{"num_hidden_layers": 10, "hidden_size": 768, "num_attention_heads": 6, "num_key_value_heads": 6, "head_dim": 128, "intermediate_size": 2048, "vocab_size": 8192, "hidden_act": "swiglu", "norm": "rmsnorm", "norm_place": "pre", "norm_eps": 1e-05, "positions": "rope", "rope_theta": 43600.0, "rope_fraction": 0.5, "qk_norm": true, "attn_scale": 0.132, "bias": "none", "tie_word_embeddings": false, "parallel_block": false, "extras": ["some layers without attention", "local attention windows", "paired heads", "shifted keys", "gated attention", "value embeddings", "an embedding shortcut", "learned residual scales", "capped logits"], "init": "uniform", "init_std_qkv": 0.0241, "init_std_o": 0.0241, "init_std_up": 0.0241, "init_std_down": 0.0, "optimizer": "muon", "learning_rate": 0.0127, "beta1": 0.93, "weight_decay": 0.0, "lr_head": 0.00483, "warmup_steps": 49, "schedule": "wsd", "decay_fraction": 0.656, "decay_shape": "linear", "final_lr_fraction": 0.0, "batch_tokens": 262144, "max_seq_len": 1024, "doc_mask": true, "train_tokens": 1221000000, "max_steps": 4658, "dataset": "wikipedia_en"}
Each number is 128 + 24 x the weight over its row's rms, rounded and kept within 0 to 255. Layers, rows and columns count from 0. The size above them is the row's rms in percent of the matrix's.

# layer 4 MLP down (transposed), 2048x768, rms 0.0424, rows 1720-1723, columns 0-255
size [104 108  99 105]
[[170 142  84 106 137 110 114 142 103 130  84 140  80 111 106 109 151 122 143 139 123 154  95 157 128 146 132 125 171 163  96 150 157 120 111 138 146 143 123 112 140 140 136 168 102 139 117 152 125 116 108 120 129 112 127 118 121 120  98 160 111  79 154 135 103  96 103 146 161 152 159 100 107 165 125  76 159  98 209  93 130 121 113 110  86 122 111 126 126 119 106 141 157 121 131 118  80  92 164 138 149 158 141 137 154 138 136 114 171 135 108 145 147 120  87 123 155 135 137 126 128 139 126 138 133 170 155 181 163 101 145 112 140 153 164 132 156 125 149 175 128 132 167 139 145 146  85 149 143  65 101  95 135 129 105 114 151 133 126 124 104 150 153 138 115 108 162 185 125 101 109 177 130 145 109 121 176 142  85 126 125 102 177 115 138 166  99 174 123 124 115 151 126 119 155 131 132 176 114 145 166 115 131 140 147  98 136 161  92 120 110 126 152 146 138 113 133 145 128  76 164 138 120 102 118 107 142 142 112 162 129 103  69 131 119 123 134 152 143 116 144 118 116  92 139 177 164  85 136 110 166 164 144 124 146 104]
 [ 98 157 166 151  93 124 137 171 112 115 161 147 145  79 110 160 129 140  97 125 154 125 185 162 126 100 131 116  99 137 121 118 154 146 164  95 137 114 154 134 133 108 179 106 195  84 124 125 153 147 151 121 175 153  93 152 126 134 146 182 121 125 169 108 181 137 108 143 127 115 129 144  99 107 139 149 123 139 134 148 122 149 140 134 116 123  82  76 112 134 143 170  86  81  55 171  67 130 120 136 155 127 144 132  95 143 120 104 172 155 132 115 129 116 123 119 120 110 108 106  92 152 111 158  79 119 122 141 142 134 149 162 126 122  93 162 146 113 140 119 163  95 135 105 108 159  99 118 145  85 129 128 129 158 118 110 135 155  97 136 168  86  93 111 145 155 134 141 110 153 120 148 125 168  90 115 148 105 115 168  85 140 117 146 118 153 124  95 123 163 125  84 117 120 127 101 105 117 127  98 134 122 141 181 144 144  89  99 137 102 140 143 149 122 124 110 108 136 142 125 116 118  99 143 133 127 103 116 144 126 123 125 134 102  91 149 129 129 133 124 159 100 141 131 115 145 108 146 128  83 152 105 156 135 103 139]
 [158 111 160 123 130 141 163 106 124 135 104 161 158 120 116 112 112 145  77 137 112 146 138 161 150 113 115 135 145 112 117 105  89 145 137 150 112 114 144 144 177 156 113  70 176 124 165 122 111 180 114 125 118 138 115 145  77 134 197  93  52 115 125 119 136 132 121 147 154 112 156 147 156 113 124 120 108 110 163 123  99 104 119 108 129 172 108 103 106 139 129 147 124 100  90 102 144 105  80  91 132 109 171 176 108 120  94 122 101 127 146 134  96 112 178 144  98 101 169 155 104 147 105 141 125 107 102 142 111 115 110  76 106 117 135 163 104 134 107  74 137 120 115 134 181 172  93 159 132 133 139 125 125  93 165 110 142 106 115 104 128 105 134 123 141 138 127 135 153 117 149  60 115 135 108 146 103 146 109 148 108 142 157 146 125 146 117 117 113 164 130 132 134  95 128 144 108  94 121 132 100 151 135 169 140 105 164 103  79 149 149 123 120 172 154 129 126 153 146 127 138 128 158 137  80 144 120 142 172 145 105 134 121  87  95 123 129 159 115 130 132 161 154 110 169 126 158 145 184  66 114 119 110 106 155 138]
 [110 160 134 132 130 121 119  85 143 104 127 184 145 102 135 115 113  92 140 110 124 105 160 120 125 136 151 136 132 147 104 114 130 174 166 112 119 138 118 132  97 120  96  88 129  44 120 133 111  97 118 143 149 124  96 138 123 102 127 148 134  99 141 128 172 117 106 125 137 131 111 136 139 132 118 156 145 119 139 118 121 100  71 109 104 129 128 159 158 151 134 110 133 112 126 114 130 131 134 113 131  76 149 146 148 110 166 159  95 117 121 187 148 112 130 168 131 114 128  99 115 129  99 160 116 127 105  71 159 123 140  95 103 136 114 128 135 149 124 126 160 137  80 133 145 104 128 132 135 110 116 142 115 138 143 108 117  82 134 106 121 145 123 151 126 144 106 107  92 100 119 129  97 156 116 158  75 129 156 121 116 124 110 114 118  90  96  97 129 124 140 113 118 133 112 110 113 115 162 104 108 132 143 140 105 129 151 122 107 118 156 142 132  96 149 175 161 102  90 109 162 127 113 164 124 104 156  81 117  93 103 123 115 131 115  84 135 102 146 125 128 109 112 142 149  93 142 119 145 144 127  96  88 124 146 135]]
# layer 4 MLP gate, 2048x768, rms 0.112, rows 1721-1724, columns 0-255
size [112 111 111  94]
[[141 130 183  99 153  60 130 176 153 123  93 135  82 115 130 131 145 150 139 139 134 148 131 166 132 122 125 112 127 138 118 129 118 120 144 148 127 163 134 117 131  85  94 154  98 149 130  96 136 110 117 121  89 135 140 155 129 166 173 136 145 101 112 145 141 168 139 114 159 132 114 139 149 124 114  95 123 145 142 109 168 112 112 143 114 107 113 119 148 110 185  87  91 146 136  76 131 126 121 137 143 121 127 169 151 142 108 168 105 175 108 123 139 106  79 152 151  69 142 145 159 138 123 130 160 144 117 140  67 114 156 111 202 150 133 137 132 123 120  89 101 150 217 134 123  81 118 121 120 134 131 132 171 149 104  78 120 102 131 150 156  75 116 129 101 139  99 129 144 115 124 152 140 108 139 122 131 164 146 147 103 104 122 112 165 133 135 104 145 126 104 120 143 155 128  84 146 138 125  94 128 128 136 112 113 150 144  98 131 116 136 149 131 129 110  89 100 122 101 113  99 100 157 157  89 146 130 163 107 122 159  95 113 173 165 161 149 107 141 176 136 154 130 107 138 149 151 131 162 122 135 139 122 134 138 137]
 [131 127  82 135 129 114 153 128 161 163 120 120 133 115 139 178 154 129 144 102 152 114 144 109 115 131 118 142 120 184 114 123 137 143 116 140  72 117 143 109  91 110 133 124 141 130 118 153  87  99 191 105  99 182 107 105 144 129 189  89 115 137 120 130 141 145 122 117 103 156 179 117 162 133 138 116 108 117 114  93 123 134 125 207 152 108  92 116 143 101 100 153 114 122  87 142  85 111 138 151  70 154 165 181 137 132 159 113 127 124  81 126 131 125 119 137 132 140 127 123 152 151 132 132 139 118 137 120 119 135 115 124 153 149 102 149 138 156 157 169 105  98 128 105 115  93 149 173 125 174 139 119 136 135 159 136 132 161 126 130 132 123 125 165 117 131 155 133  97 137 135 127 132 111 101 134 139 134 132 165 125  90 126 123 128 126  99 109 171 128 128 154 128 153 139 148 174 129 114  91 113 106 104 127 124 170 139 123  84 135 148  69 148 145 124 115 137 164 132 148 116 160 111 156 153  86 115 169  90 128 101 106 154 130 177 162 130 129 159 123 163  99  98 146 180 111 105 136 112  81 126 147 158 149 161 146]
 [157 115 117 107 130 160 138 126 169 119 118 123 105 128 161 105 105 122 127  85 124 141 112 137 117 114 157 157 112 126 118 147  79 127 108 115 117 142 131  95 129 125 104 144 143 112 153 179 125 134 123 137 129 133 121 134 106 129 164 126 167 121  88 128 155  91 135 146 143 125  86  92 110 110 151 121 114 139 174  79 113 165 152 158 110 166 168 114 103 107 141 143 127 137 110 114 135 115 152 150 116  99 107 139 139 125 131 124 110 176 110  99 120 126  98 134 128 175 109 138  81 130 150 137 112 127 138  99 150 122 118 138 142 113 166 124  89 113 132 154 126 144 124 112  57 140 168 119 132 163 110 113 139 125 181  99 100 141 113 117 136 149 108 124 157 148  98 102 118  93 136 126 141 123  94 134 115 179 134 148 131 155 100 109 124  95 126  84 155 146 112 132 123 117 137 124 104 118 117 127 112 130 120 142 151 113 135 112  69 118 160 181 133 138 118 152 140 140 148 121 158 100 140 128 142 183 164 130 100 130 141  97 151 161 144  87  92 116 105 151 134 105 169 133 118 131  87  93 136 135 119 133 106 142 130 133]
 [177  90  79 126 145 110 115 136 127 161  85 150 141 132 133 138 106 148 121 115  96 107 168 121 136 107  86 155 136 109  93 122 120 142 174 134 110 121 118 135 181 133 153 142 143  96 128 146 148 137 122 122 148 134 166 142 177 156 174 122 109 184 183 128 174 126 109 107 138 144 148  87 150 100 177 129 146 134 179 106 122 168 161 139  94 114 124 139 141  66 120 146 113 166 160 129 192 121 115 129  60 125 148 161  97 148 137 122  86 135 111 102 163 117 122 117 121 131  98 136 125 114 121 132 114 122 151 124 140 173 112 143 172 156 147 120  94 170 124 163 151 138 142 133 160 116 154 120 118 117 110 131 137 137 139 156 115 119 133 101 164  74 114 117 119  96  89 128 110 168 106 116 136 125 106 138 134 151 143 126 140 133 157 114 140 136 129 100 156 175 135 119  95 146 143 100 156 112 121 128 146 112 107 112 130 107 105 114 124 101 122  84 144 142 123  85  95 138 120 137  96 124 140 103 145 146 105 147 167 126 140 113 137 121 145 132 185 120 119 161 119 113 140 122 167  77 104 121 168 161 143 148 141  92 115  83]]
# layer 4 MLP up, 2048x768, rms 0.121, rows 1721-1724, columns 0-255
size [111 110 108  97]
[[148  77 102  89 118 146 120 119 150  65 147  98 130 139 121 145 112 126 142 102 147 168 135 122 146 120 130 167 134 105 127 111 165 165  75 117  88 133 136 168  72 114 110 127 146 169 105 134 105 144  88 148  94  95 104 104 129 112 118  92 141 127 148 115 107 105 139 125  75 165 149 163 141  98 109 136 192 157 129 152 147 145 175 131 155  97  99 132 118 133  92 160 106 112 125 141 105 123 124 110 127 131 113 125 120 127 133 137 163  66 134 137 129 117 176 141 128 123 130 109 117 113 125 111 109 186 114  86 169 120  53 156 105 103 123 117 141 106 129 155 104 135  88 125 193 169 147 140 125  71 136  98 100 109 161 176 117 141 101 127  82 155 163 124 158 129 130 116 133 113 117 152 129 126  85 101 108 119 119 131 137 123 146 136 160 139 122  99 138 175 136 130 120 104  97 148  98 154 105  97 158 139 129 137 116 161  85 122 126 137 141 105  98 134 154 120 171 139 201 134 103 133 127 119 170 113 128  98 159 183 119 128 137  98 112 108 117 155  96 171 126  78 111 131  74 126 158 118 102 145 144 116 118 113 139 145]
 [132 153  82 155 110 134 142 134 117  93 140 126 104 119 142 156 163 113 111 123  77 148 127 164 172  68 164  85 150 162 135 123  90 128  95 153  97 128 148 162 114 142 135 133 132 112 146  98 137  88 129 128 105 145 129 146 137 119 107  85  79 133 167 124 110 138 107 145 162 130 115 147 124 130  96 138 130 139 133 142 138  87 169 103 153 116 119 140 176  91 103 172 128 116 129 106 116 117 112 109 152 140 140 123 156  68 124 130  96 153 122 116 140  98 147 101 107  91 123 132 146 119 145 130 144 133 110 128 141 148 163 181 141 103 108 141  78 126 112  91 163  83 153 122 122 162 112 131 109 149  96  75 196 120 139 122 126 128 163 160  87  76 134 150 154 111 141 111 145 127 122 149 127 116 121 133 129 117 135  99  73 116 114 101 100  87 124 162  98 121  94 162 114 119  94 141 114 130 147 126 125 139 144 135 150 153 121  93 144 176 135 165 108 154 118 123 143 146 160 122 104 131 135 143 141 137 106 144  76 124 145 147  87 132 171 126 107 108 140 111 140 141 163 113 143 150 135 121 135 160 135 127  95 153 144 155]
 [162 116 136  77  98 153 138  74 121 125 138 130 144  93 107 120 143 156 133 112 110  87 167 122 160 147 126 133 169 127 103 118 108 124 111 112 140 131 134 116 169 114  98 110 107  97 120 126  98 122  94 183 162 151 154 156 131 104 125 149 145 129 147 103 130 115 119 129 154 129 129 135 106 143 143 164 158 128 120 125  88 158 152 123 133 127 130  78  97 105 116 104 109 186 145 140 130 129 130 115 109 109 154 103 123 154 159 124 105 154 137  81 129 110 119 130 127 172 134 112  98 108 116 122 129 129 141  71 155 139 150  88  95 122 153 129 118 148 152 126 128  88 136 118 120 134 148 123 108 156 124 161 138  99 101 125 116 134  83 163  74 137 108 102 145 133 138 139 159 107  83  67 143  99  91 104 117 128  95 127 114 153 116 115 111 105 135 117 132 184  98 116 140  97 127 120 123 126 128 132 127 134 123 112 119 100 108 141 112 120 114 184 144 123 107 139  99 148 138 139 136 116 136 115 104 147 159 132 114 135 142 132 120 152 164 133 158 116 128 143 110  96 119 132 144 105 100 154 145 121  95 149 115 153 153 133]
 [152 118 118 131 157 128 112  92 115 158 107 135 160 123  82 159 120 122 124 100 143 116 129 143 112 152 112 137 147 131 117 127 155 154 139 125  84 107 129 132 182 100  96 127 134 137 107 126 118 131 108 153 169 114 152 198 141 177 111 122 133 175 161  96 125 133 153 103 123 188 154  97 136 119 102 140 147 151 109 113 102 139 161 122 129  77 102 148 123 105 101 126 134 159 142  95 121 122 143 135 105 174 122 130 124 139  96 107 141 115 168  99 109 121 135 114 128 144  95  95 144 127 155 120 141 100 172 160  88 167 110 125 147 181  96 155 110 142 101 115 156 106 126 110 148 121 114 176 115 116 138 119 128 139 115 104 129 167  99 154 136 120  93 111 158 119  72  90 156 135 176 173 126 121 168  83 114  97 119 169 145 138  91 106 156 131  80 116 141  88 121 111 118 103 142 116 173  80 127  91 141 120 112 127 177  97 156 111 100 143 139 113 126 160 113 111 121 177 170 126 138 158 108 124 155  98 172 136 140  82  84 126 121 113 164 156 121 103 107 136 127 130 159 111 156 168 131 132 177 174 112 150 100 117  74 109]]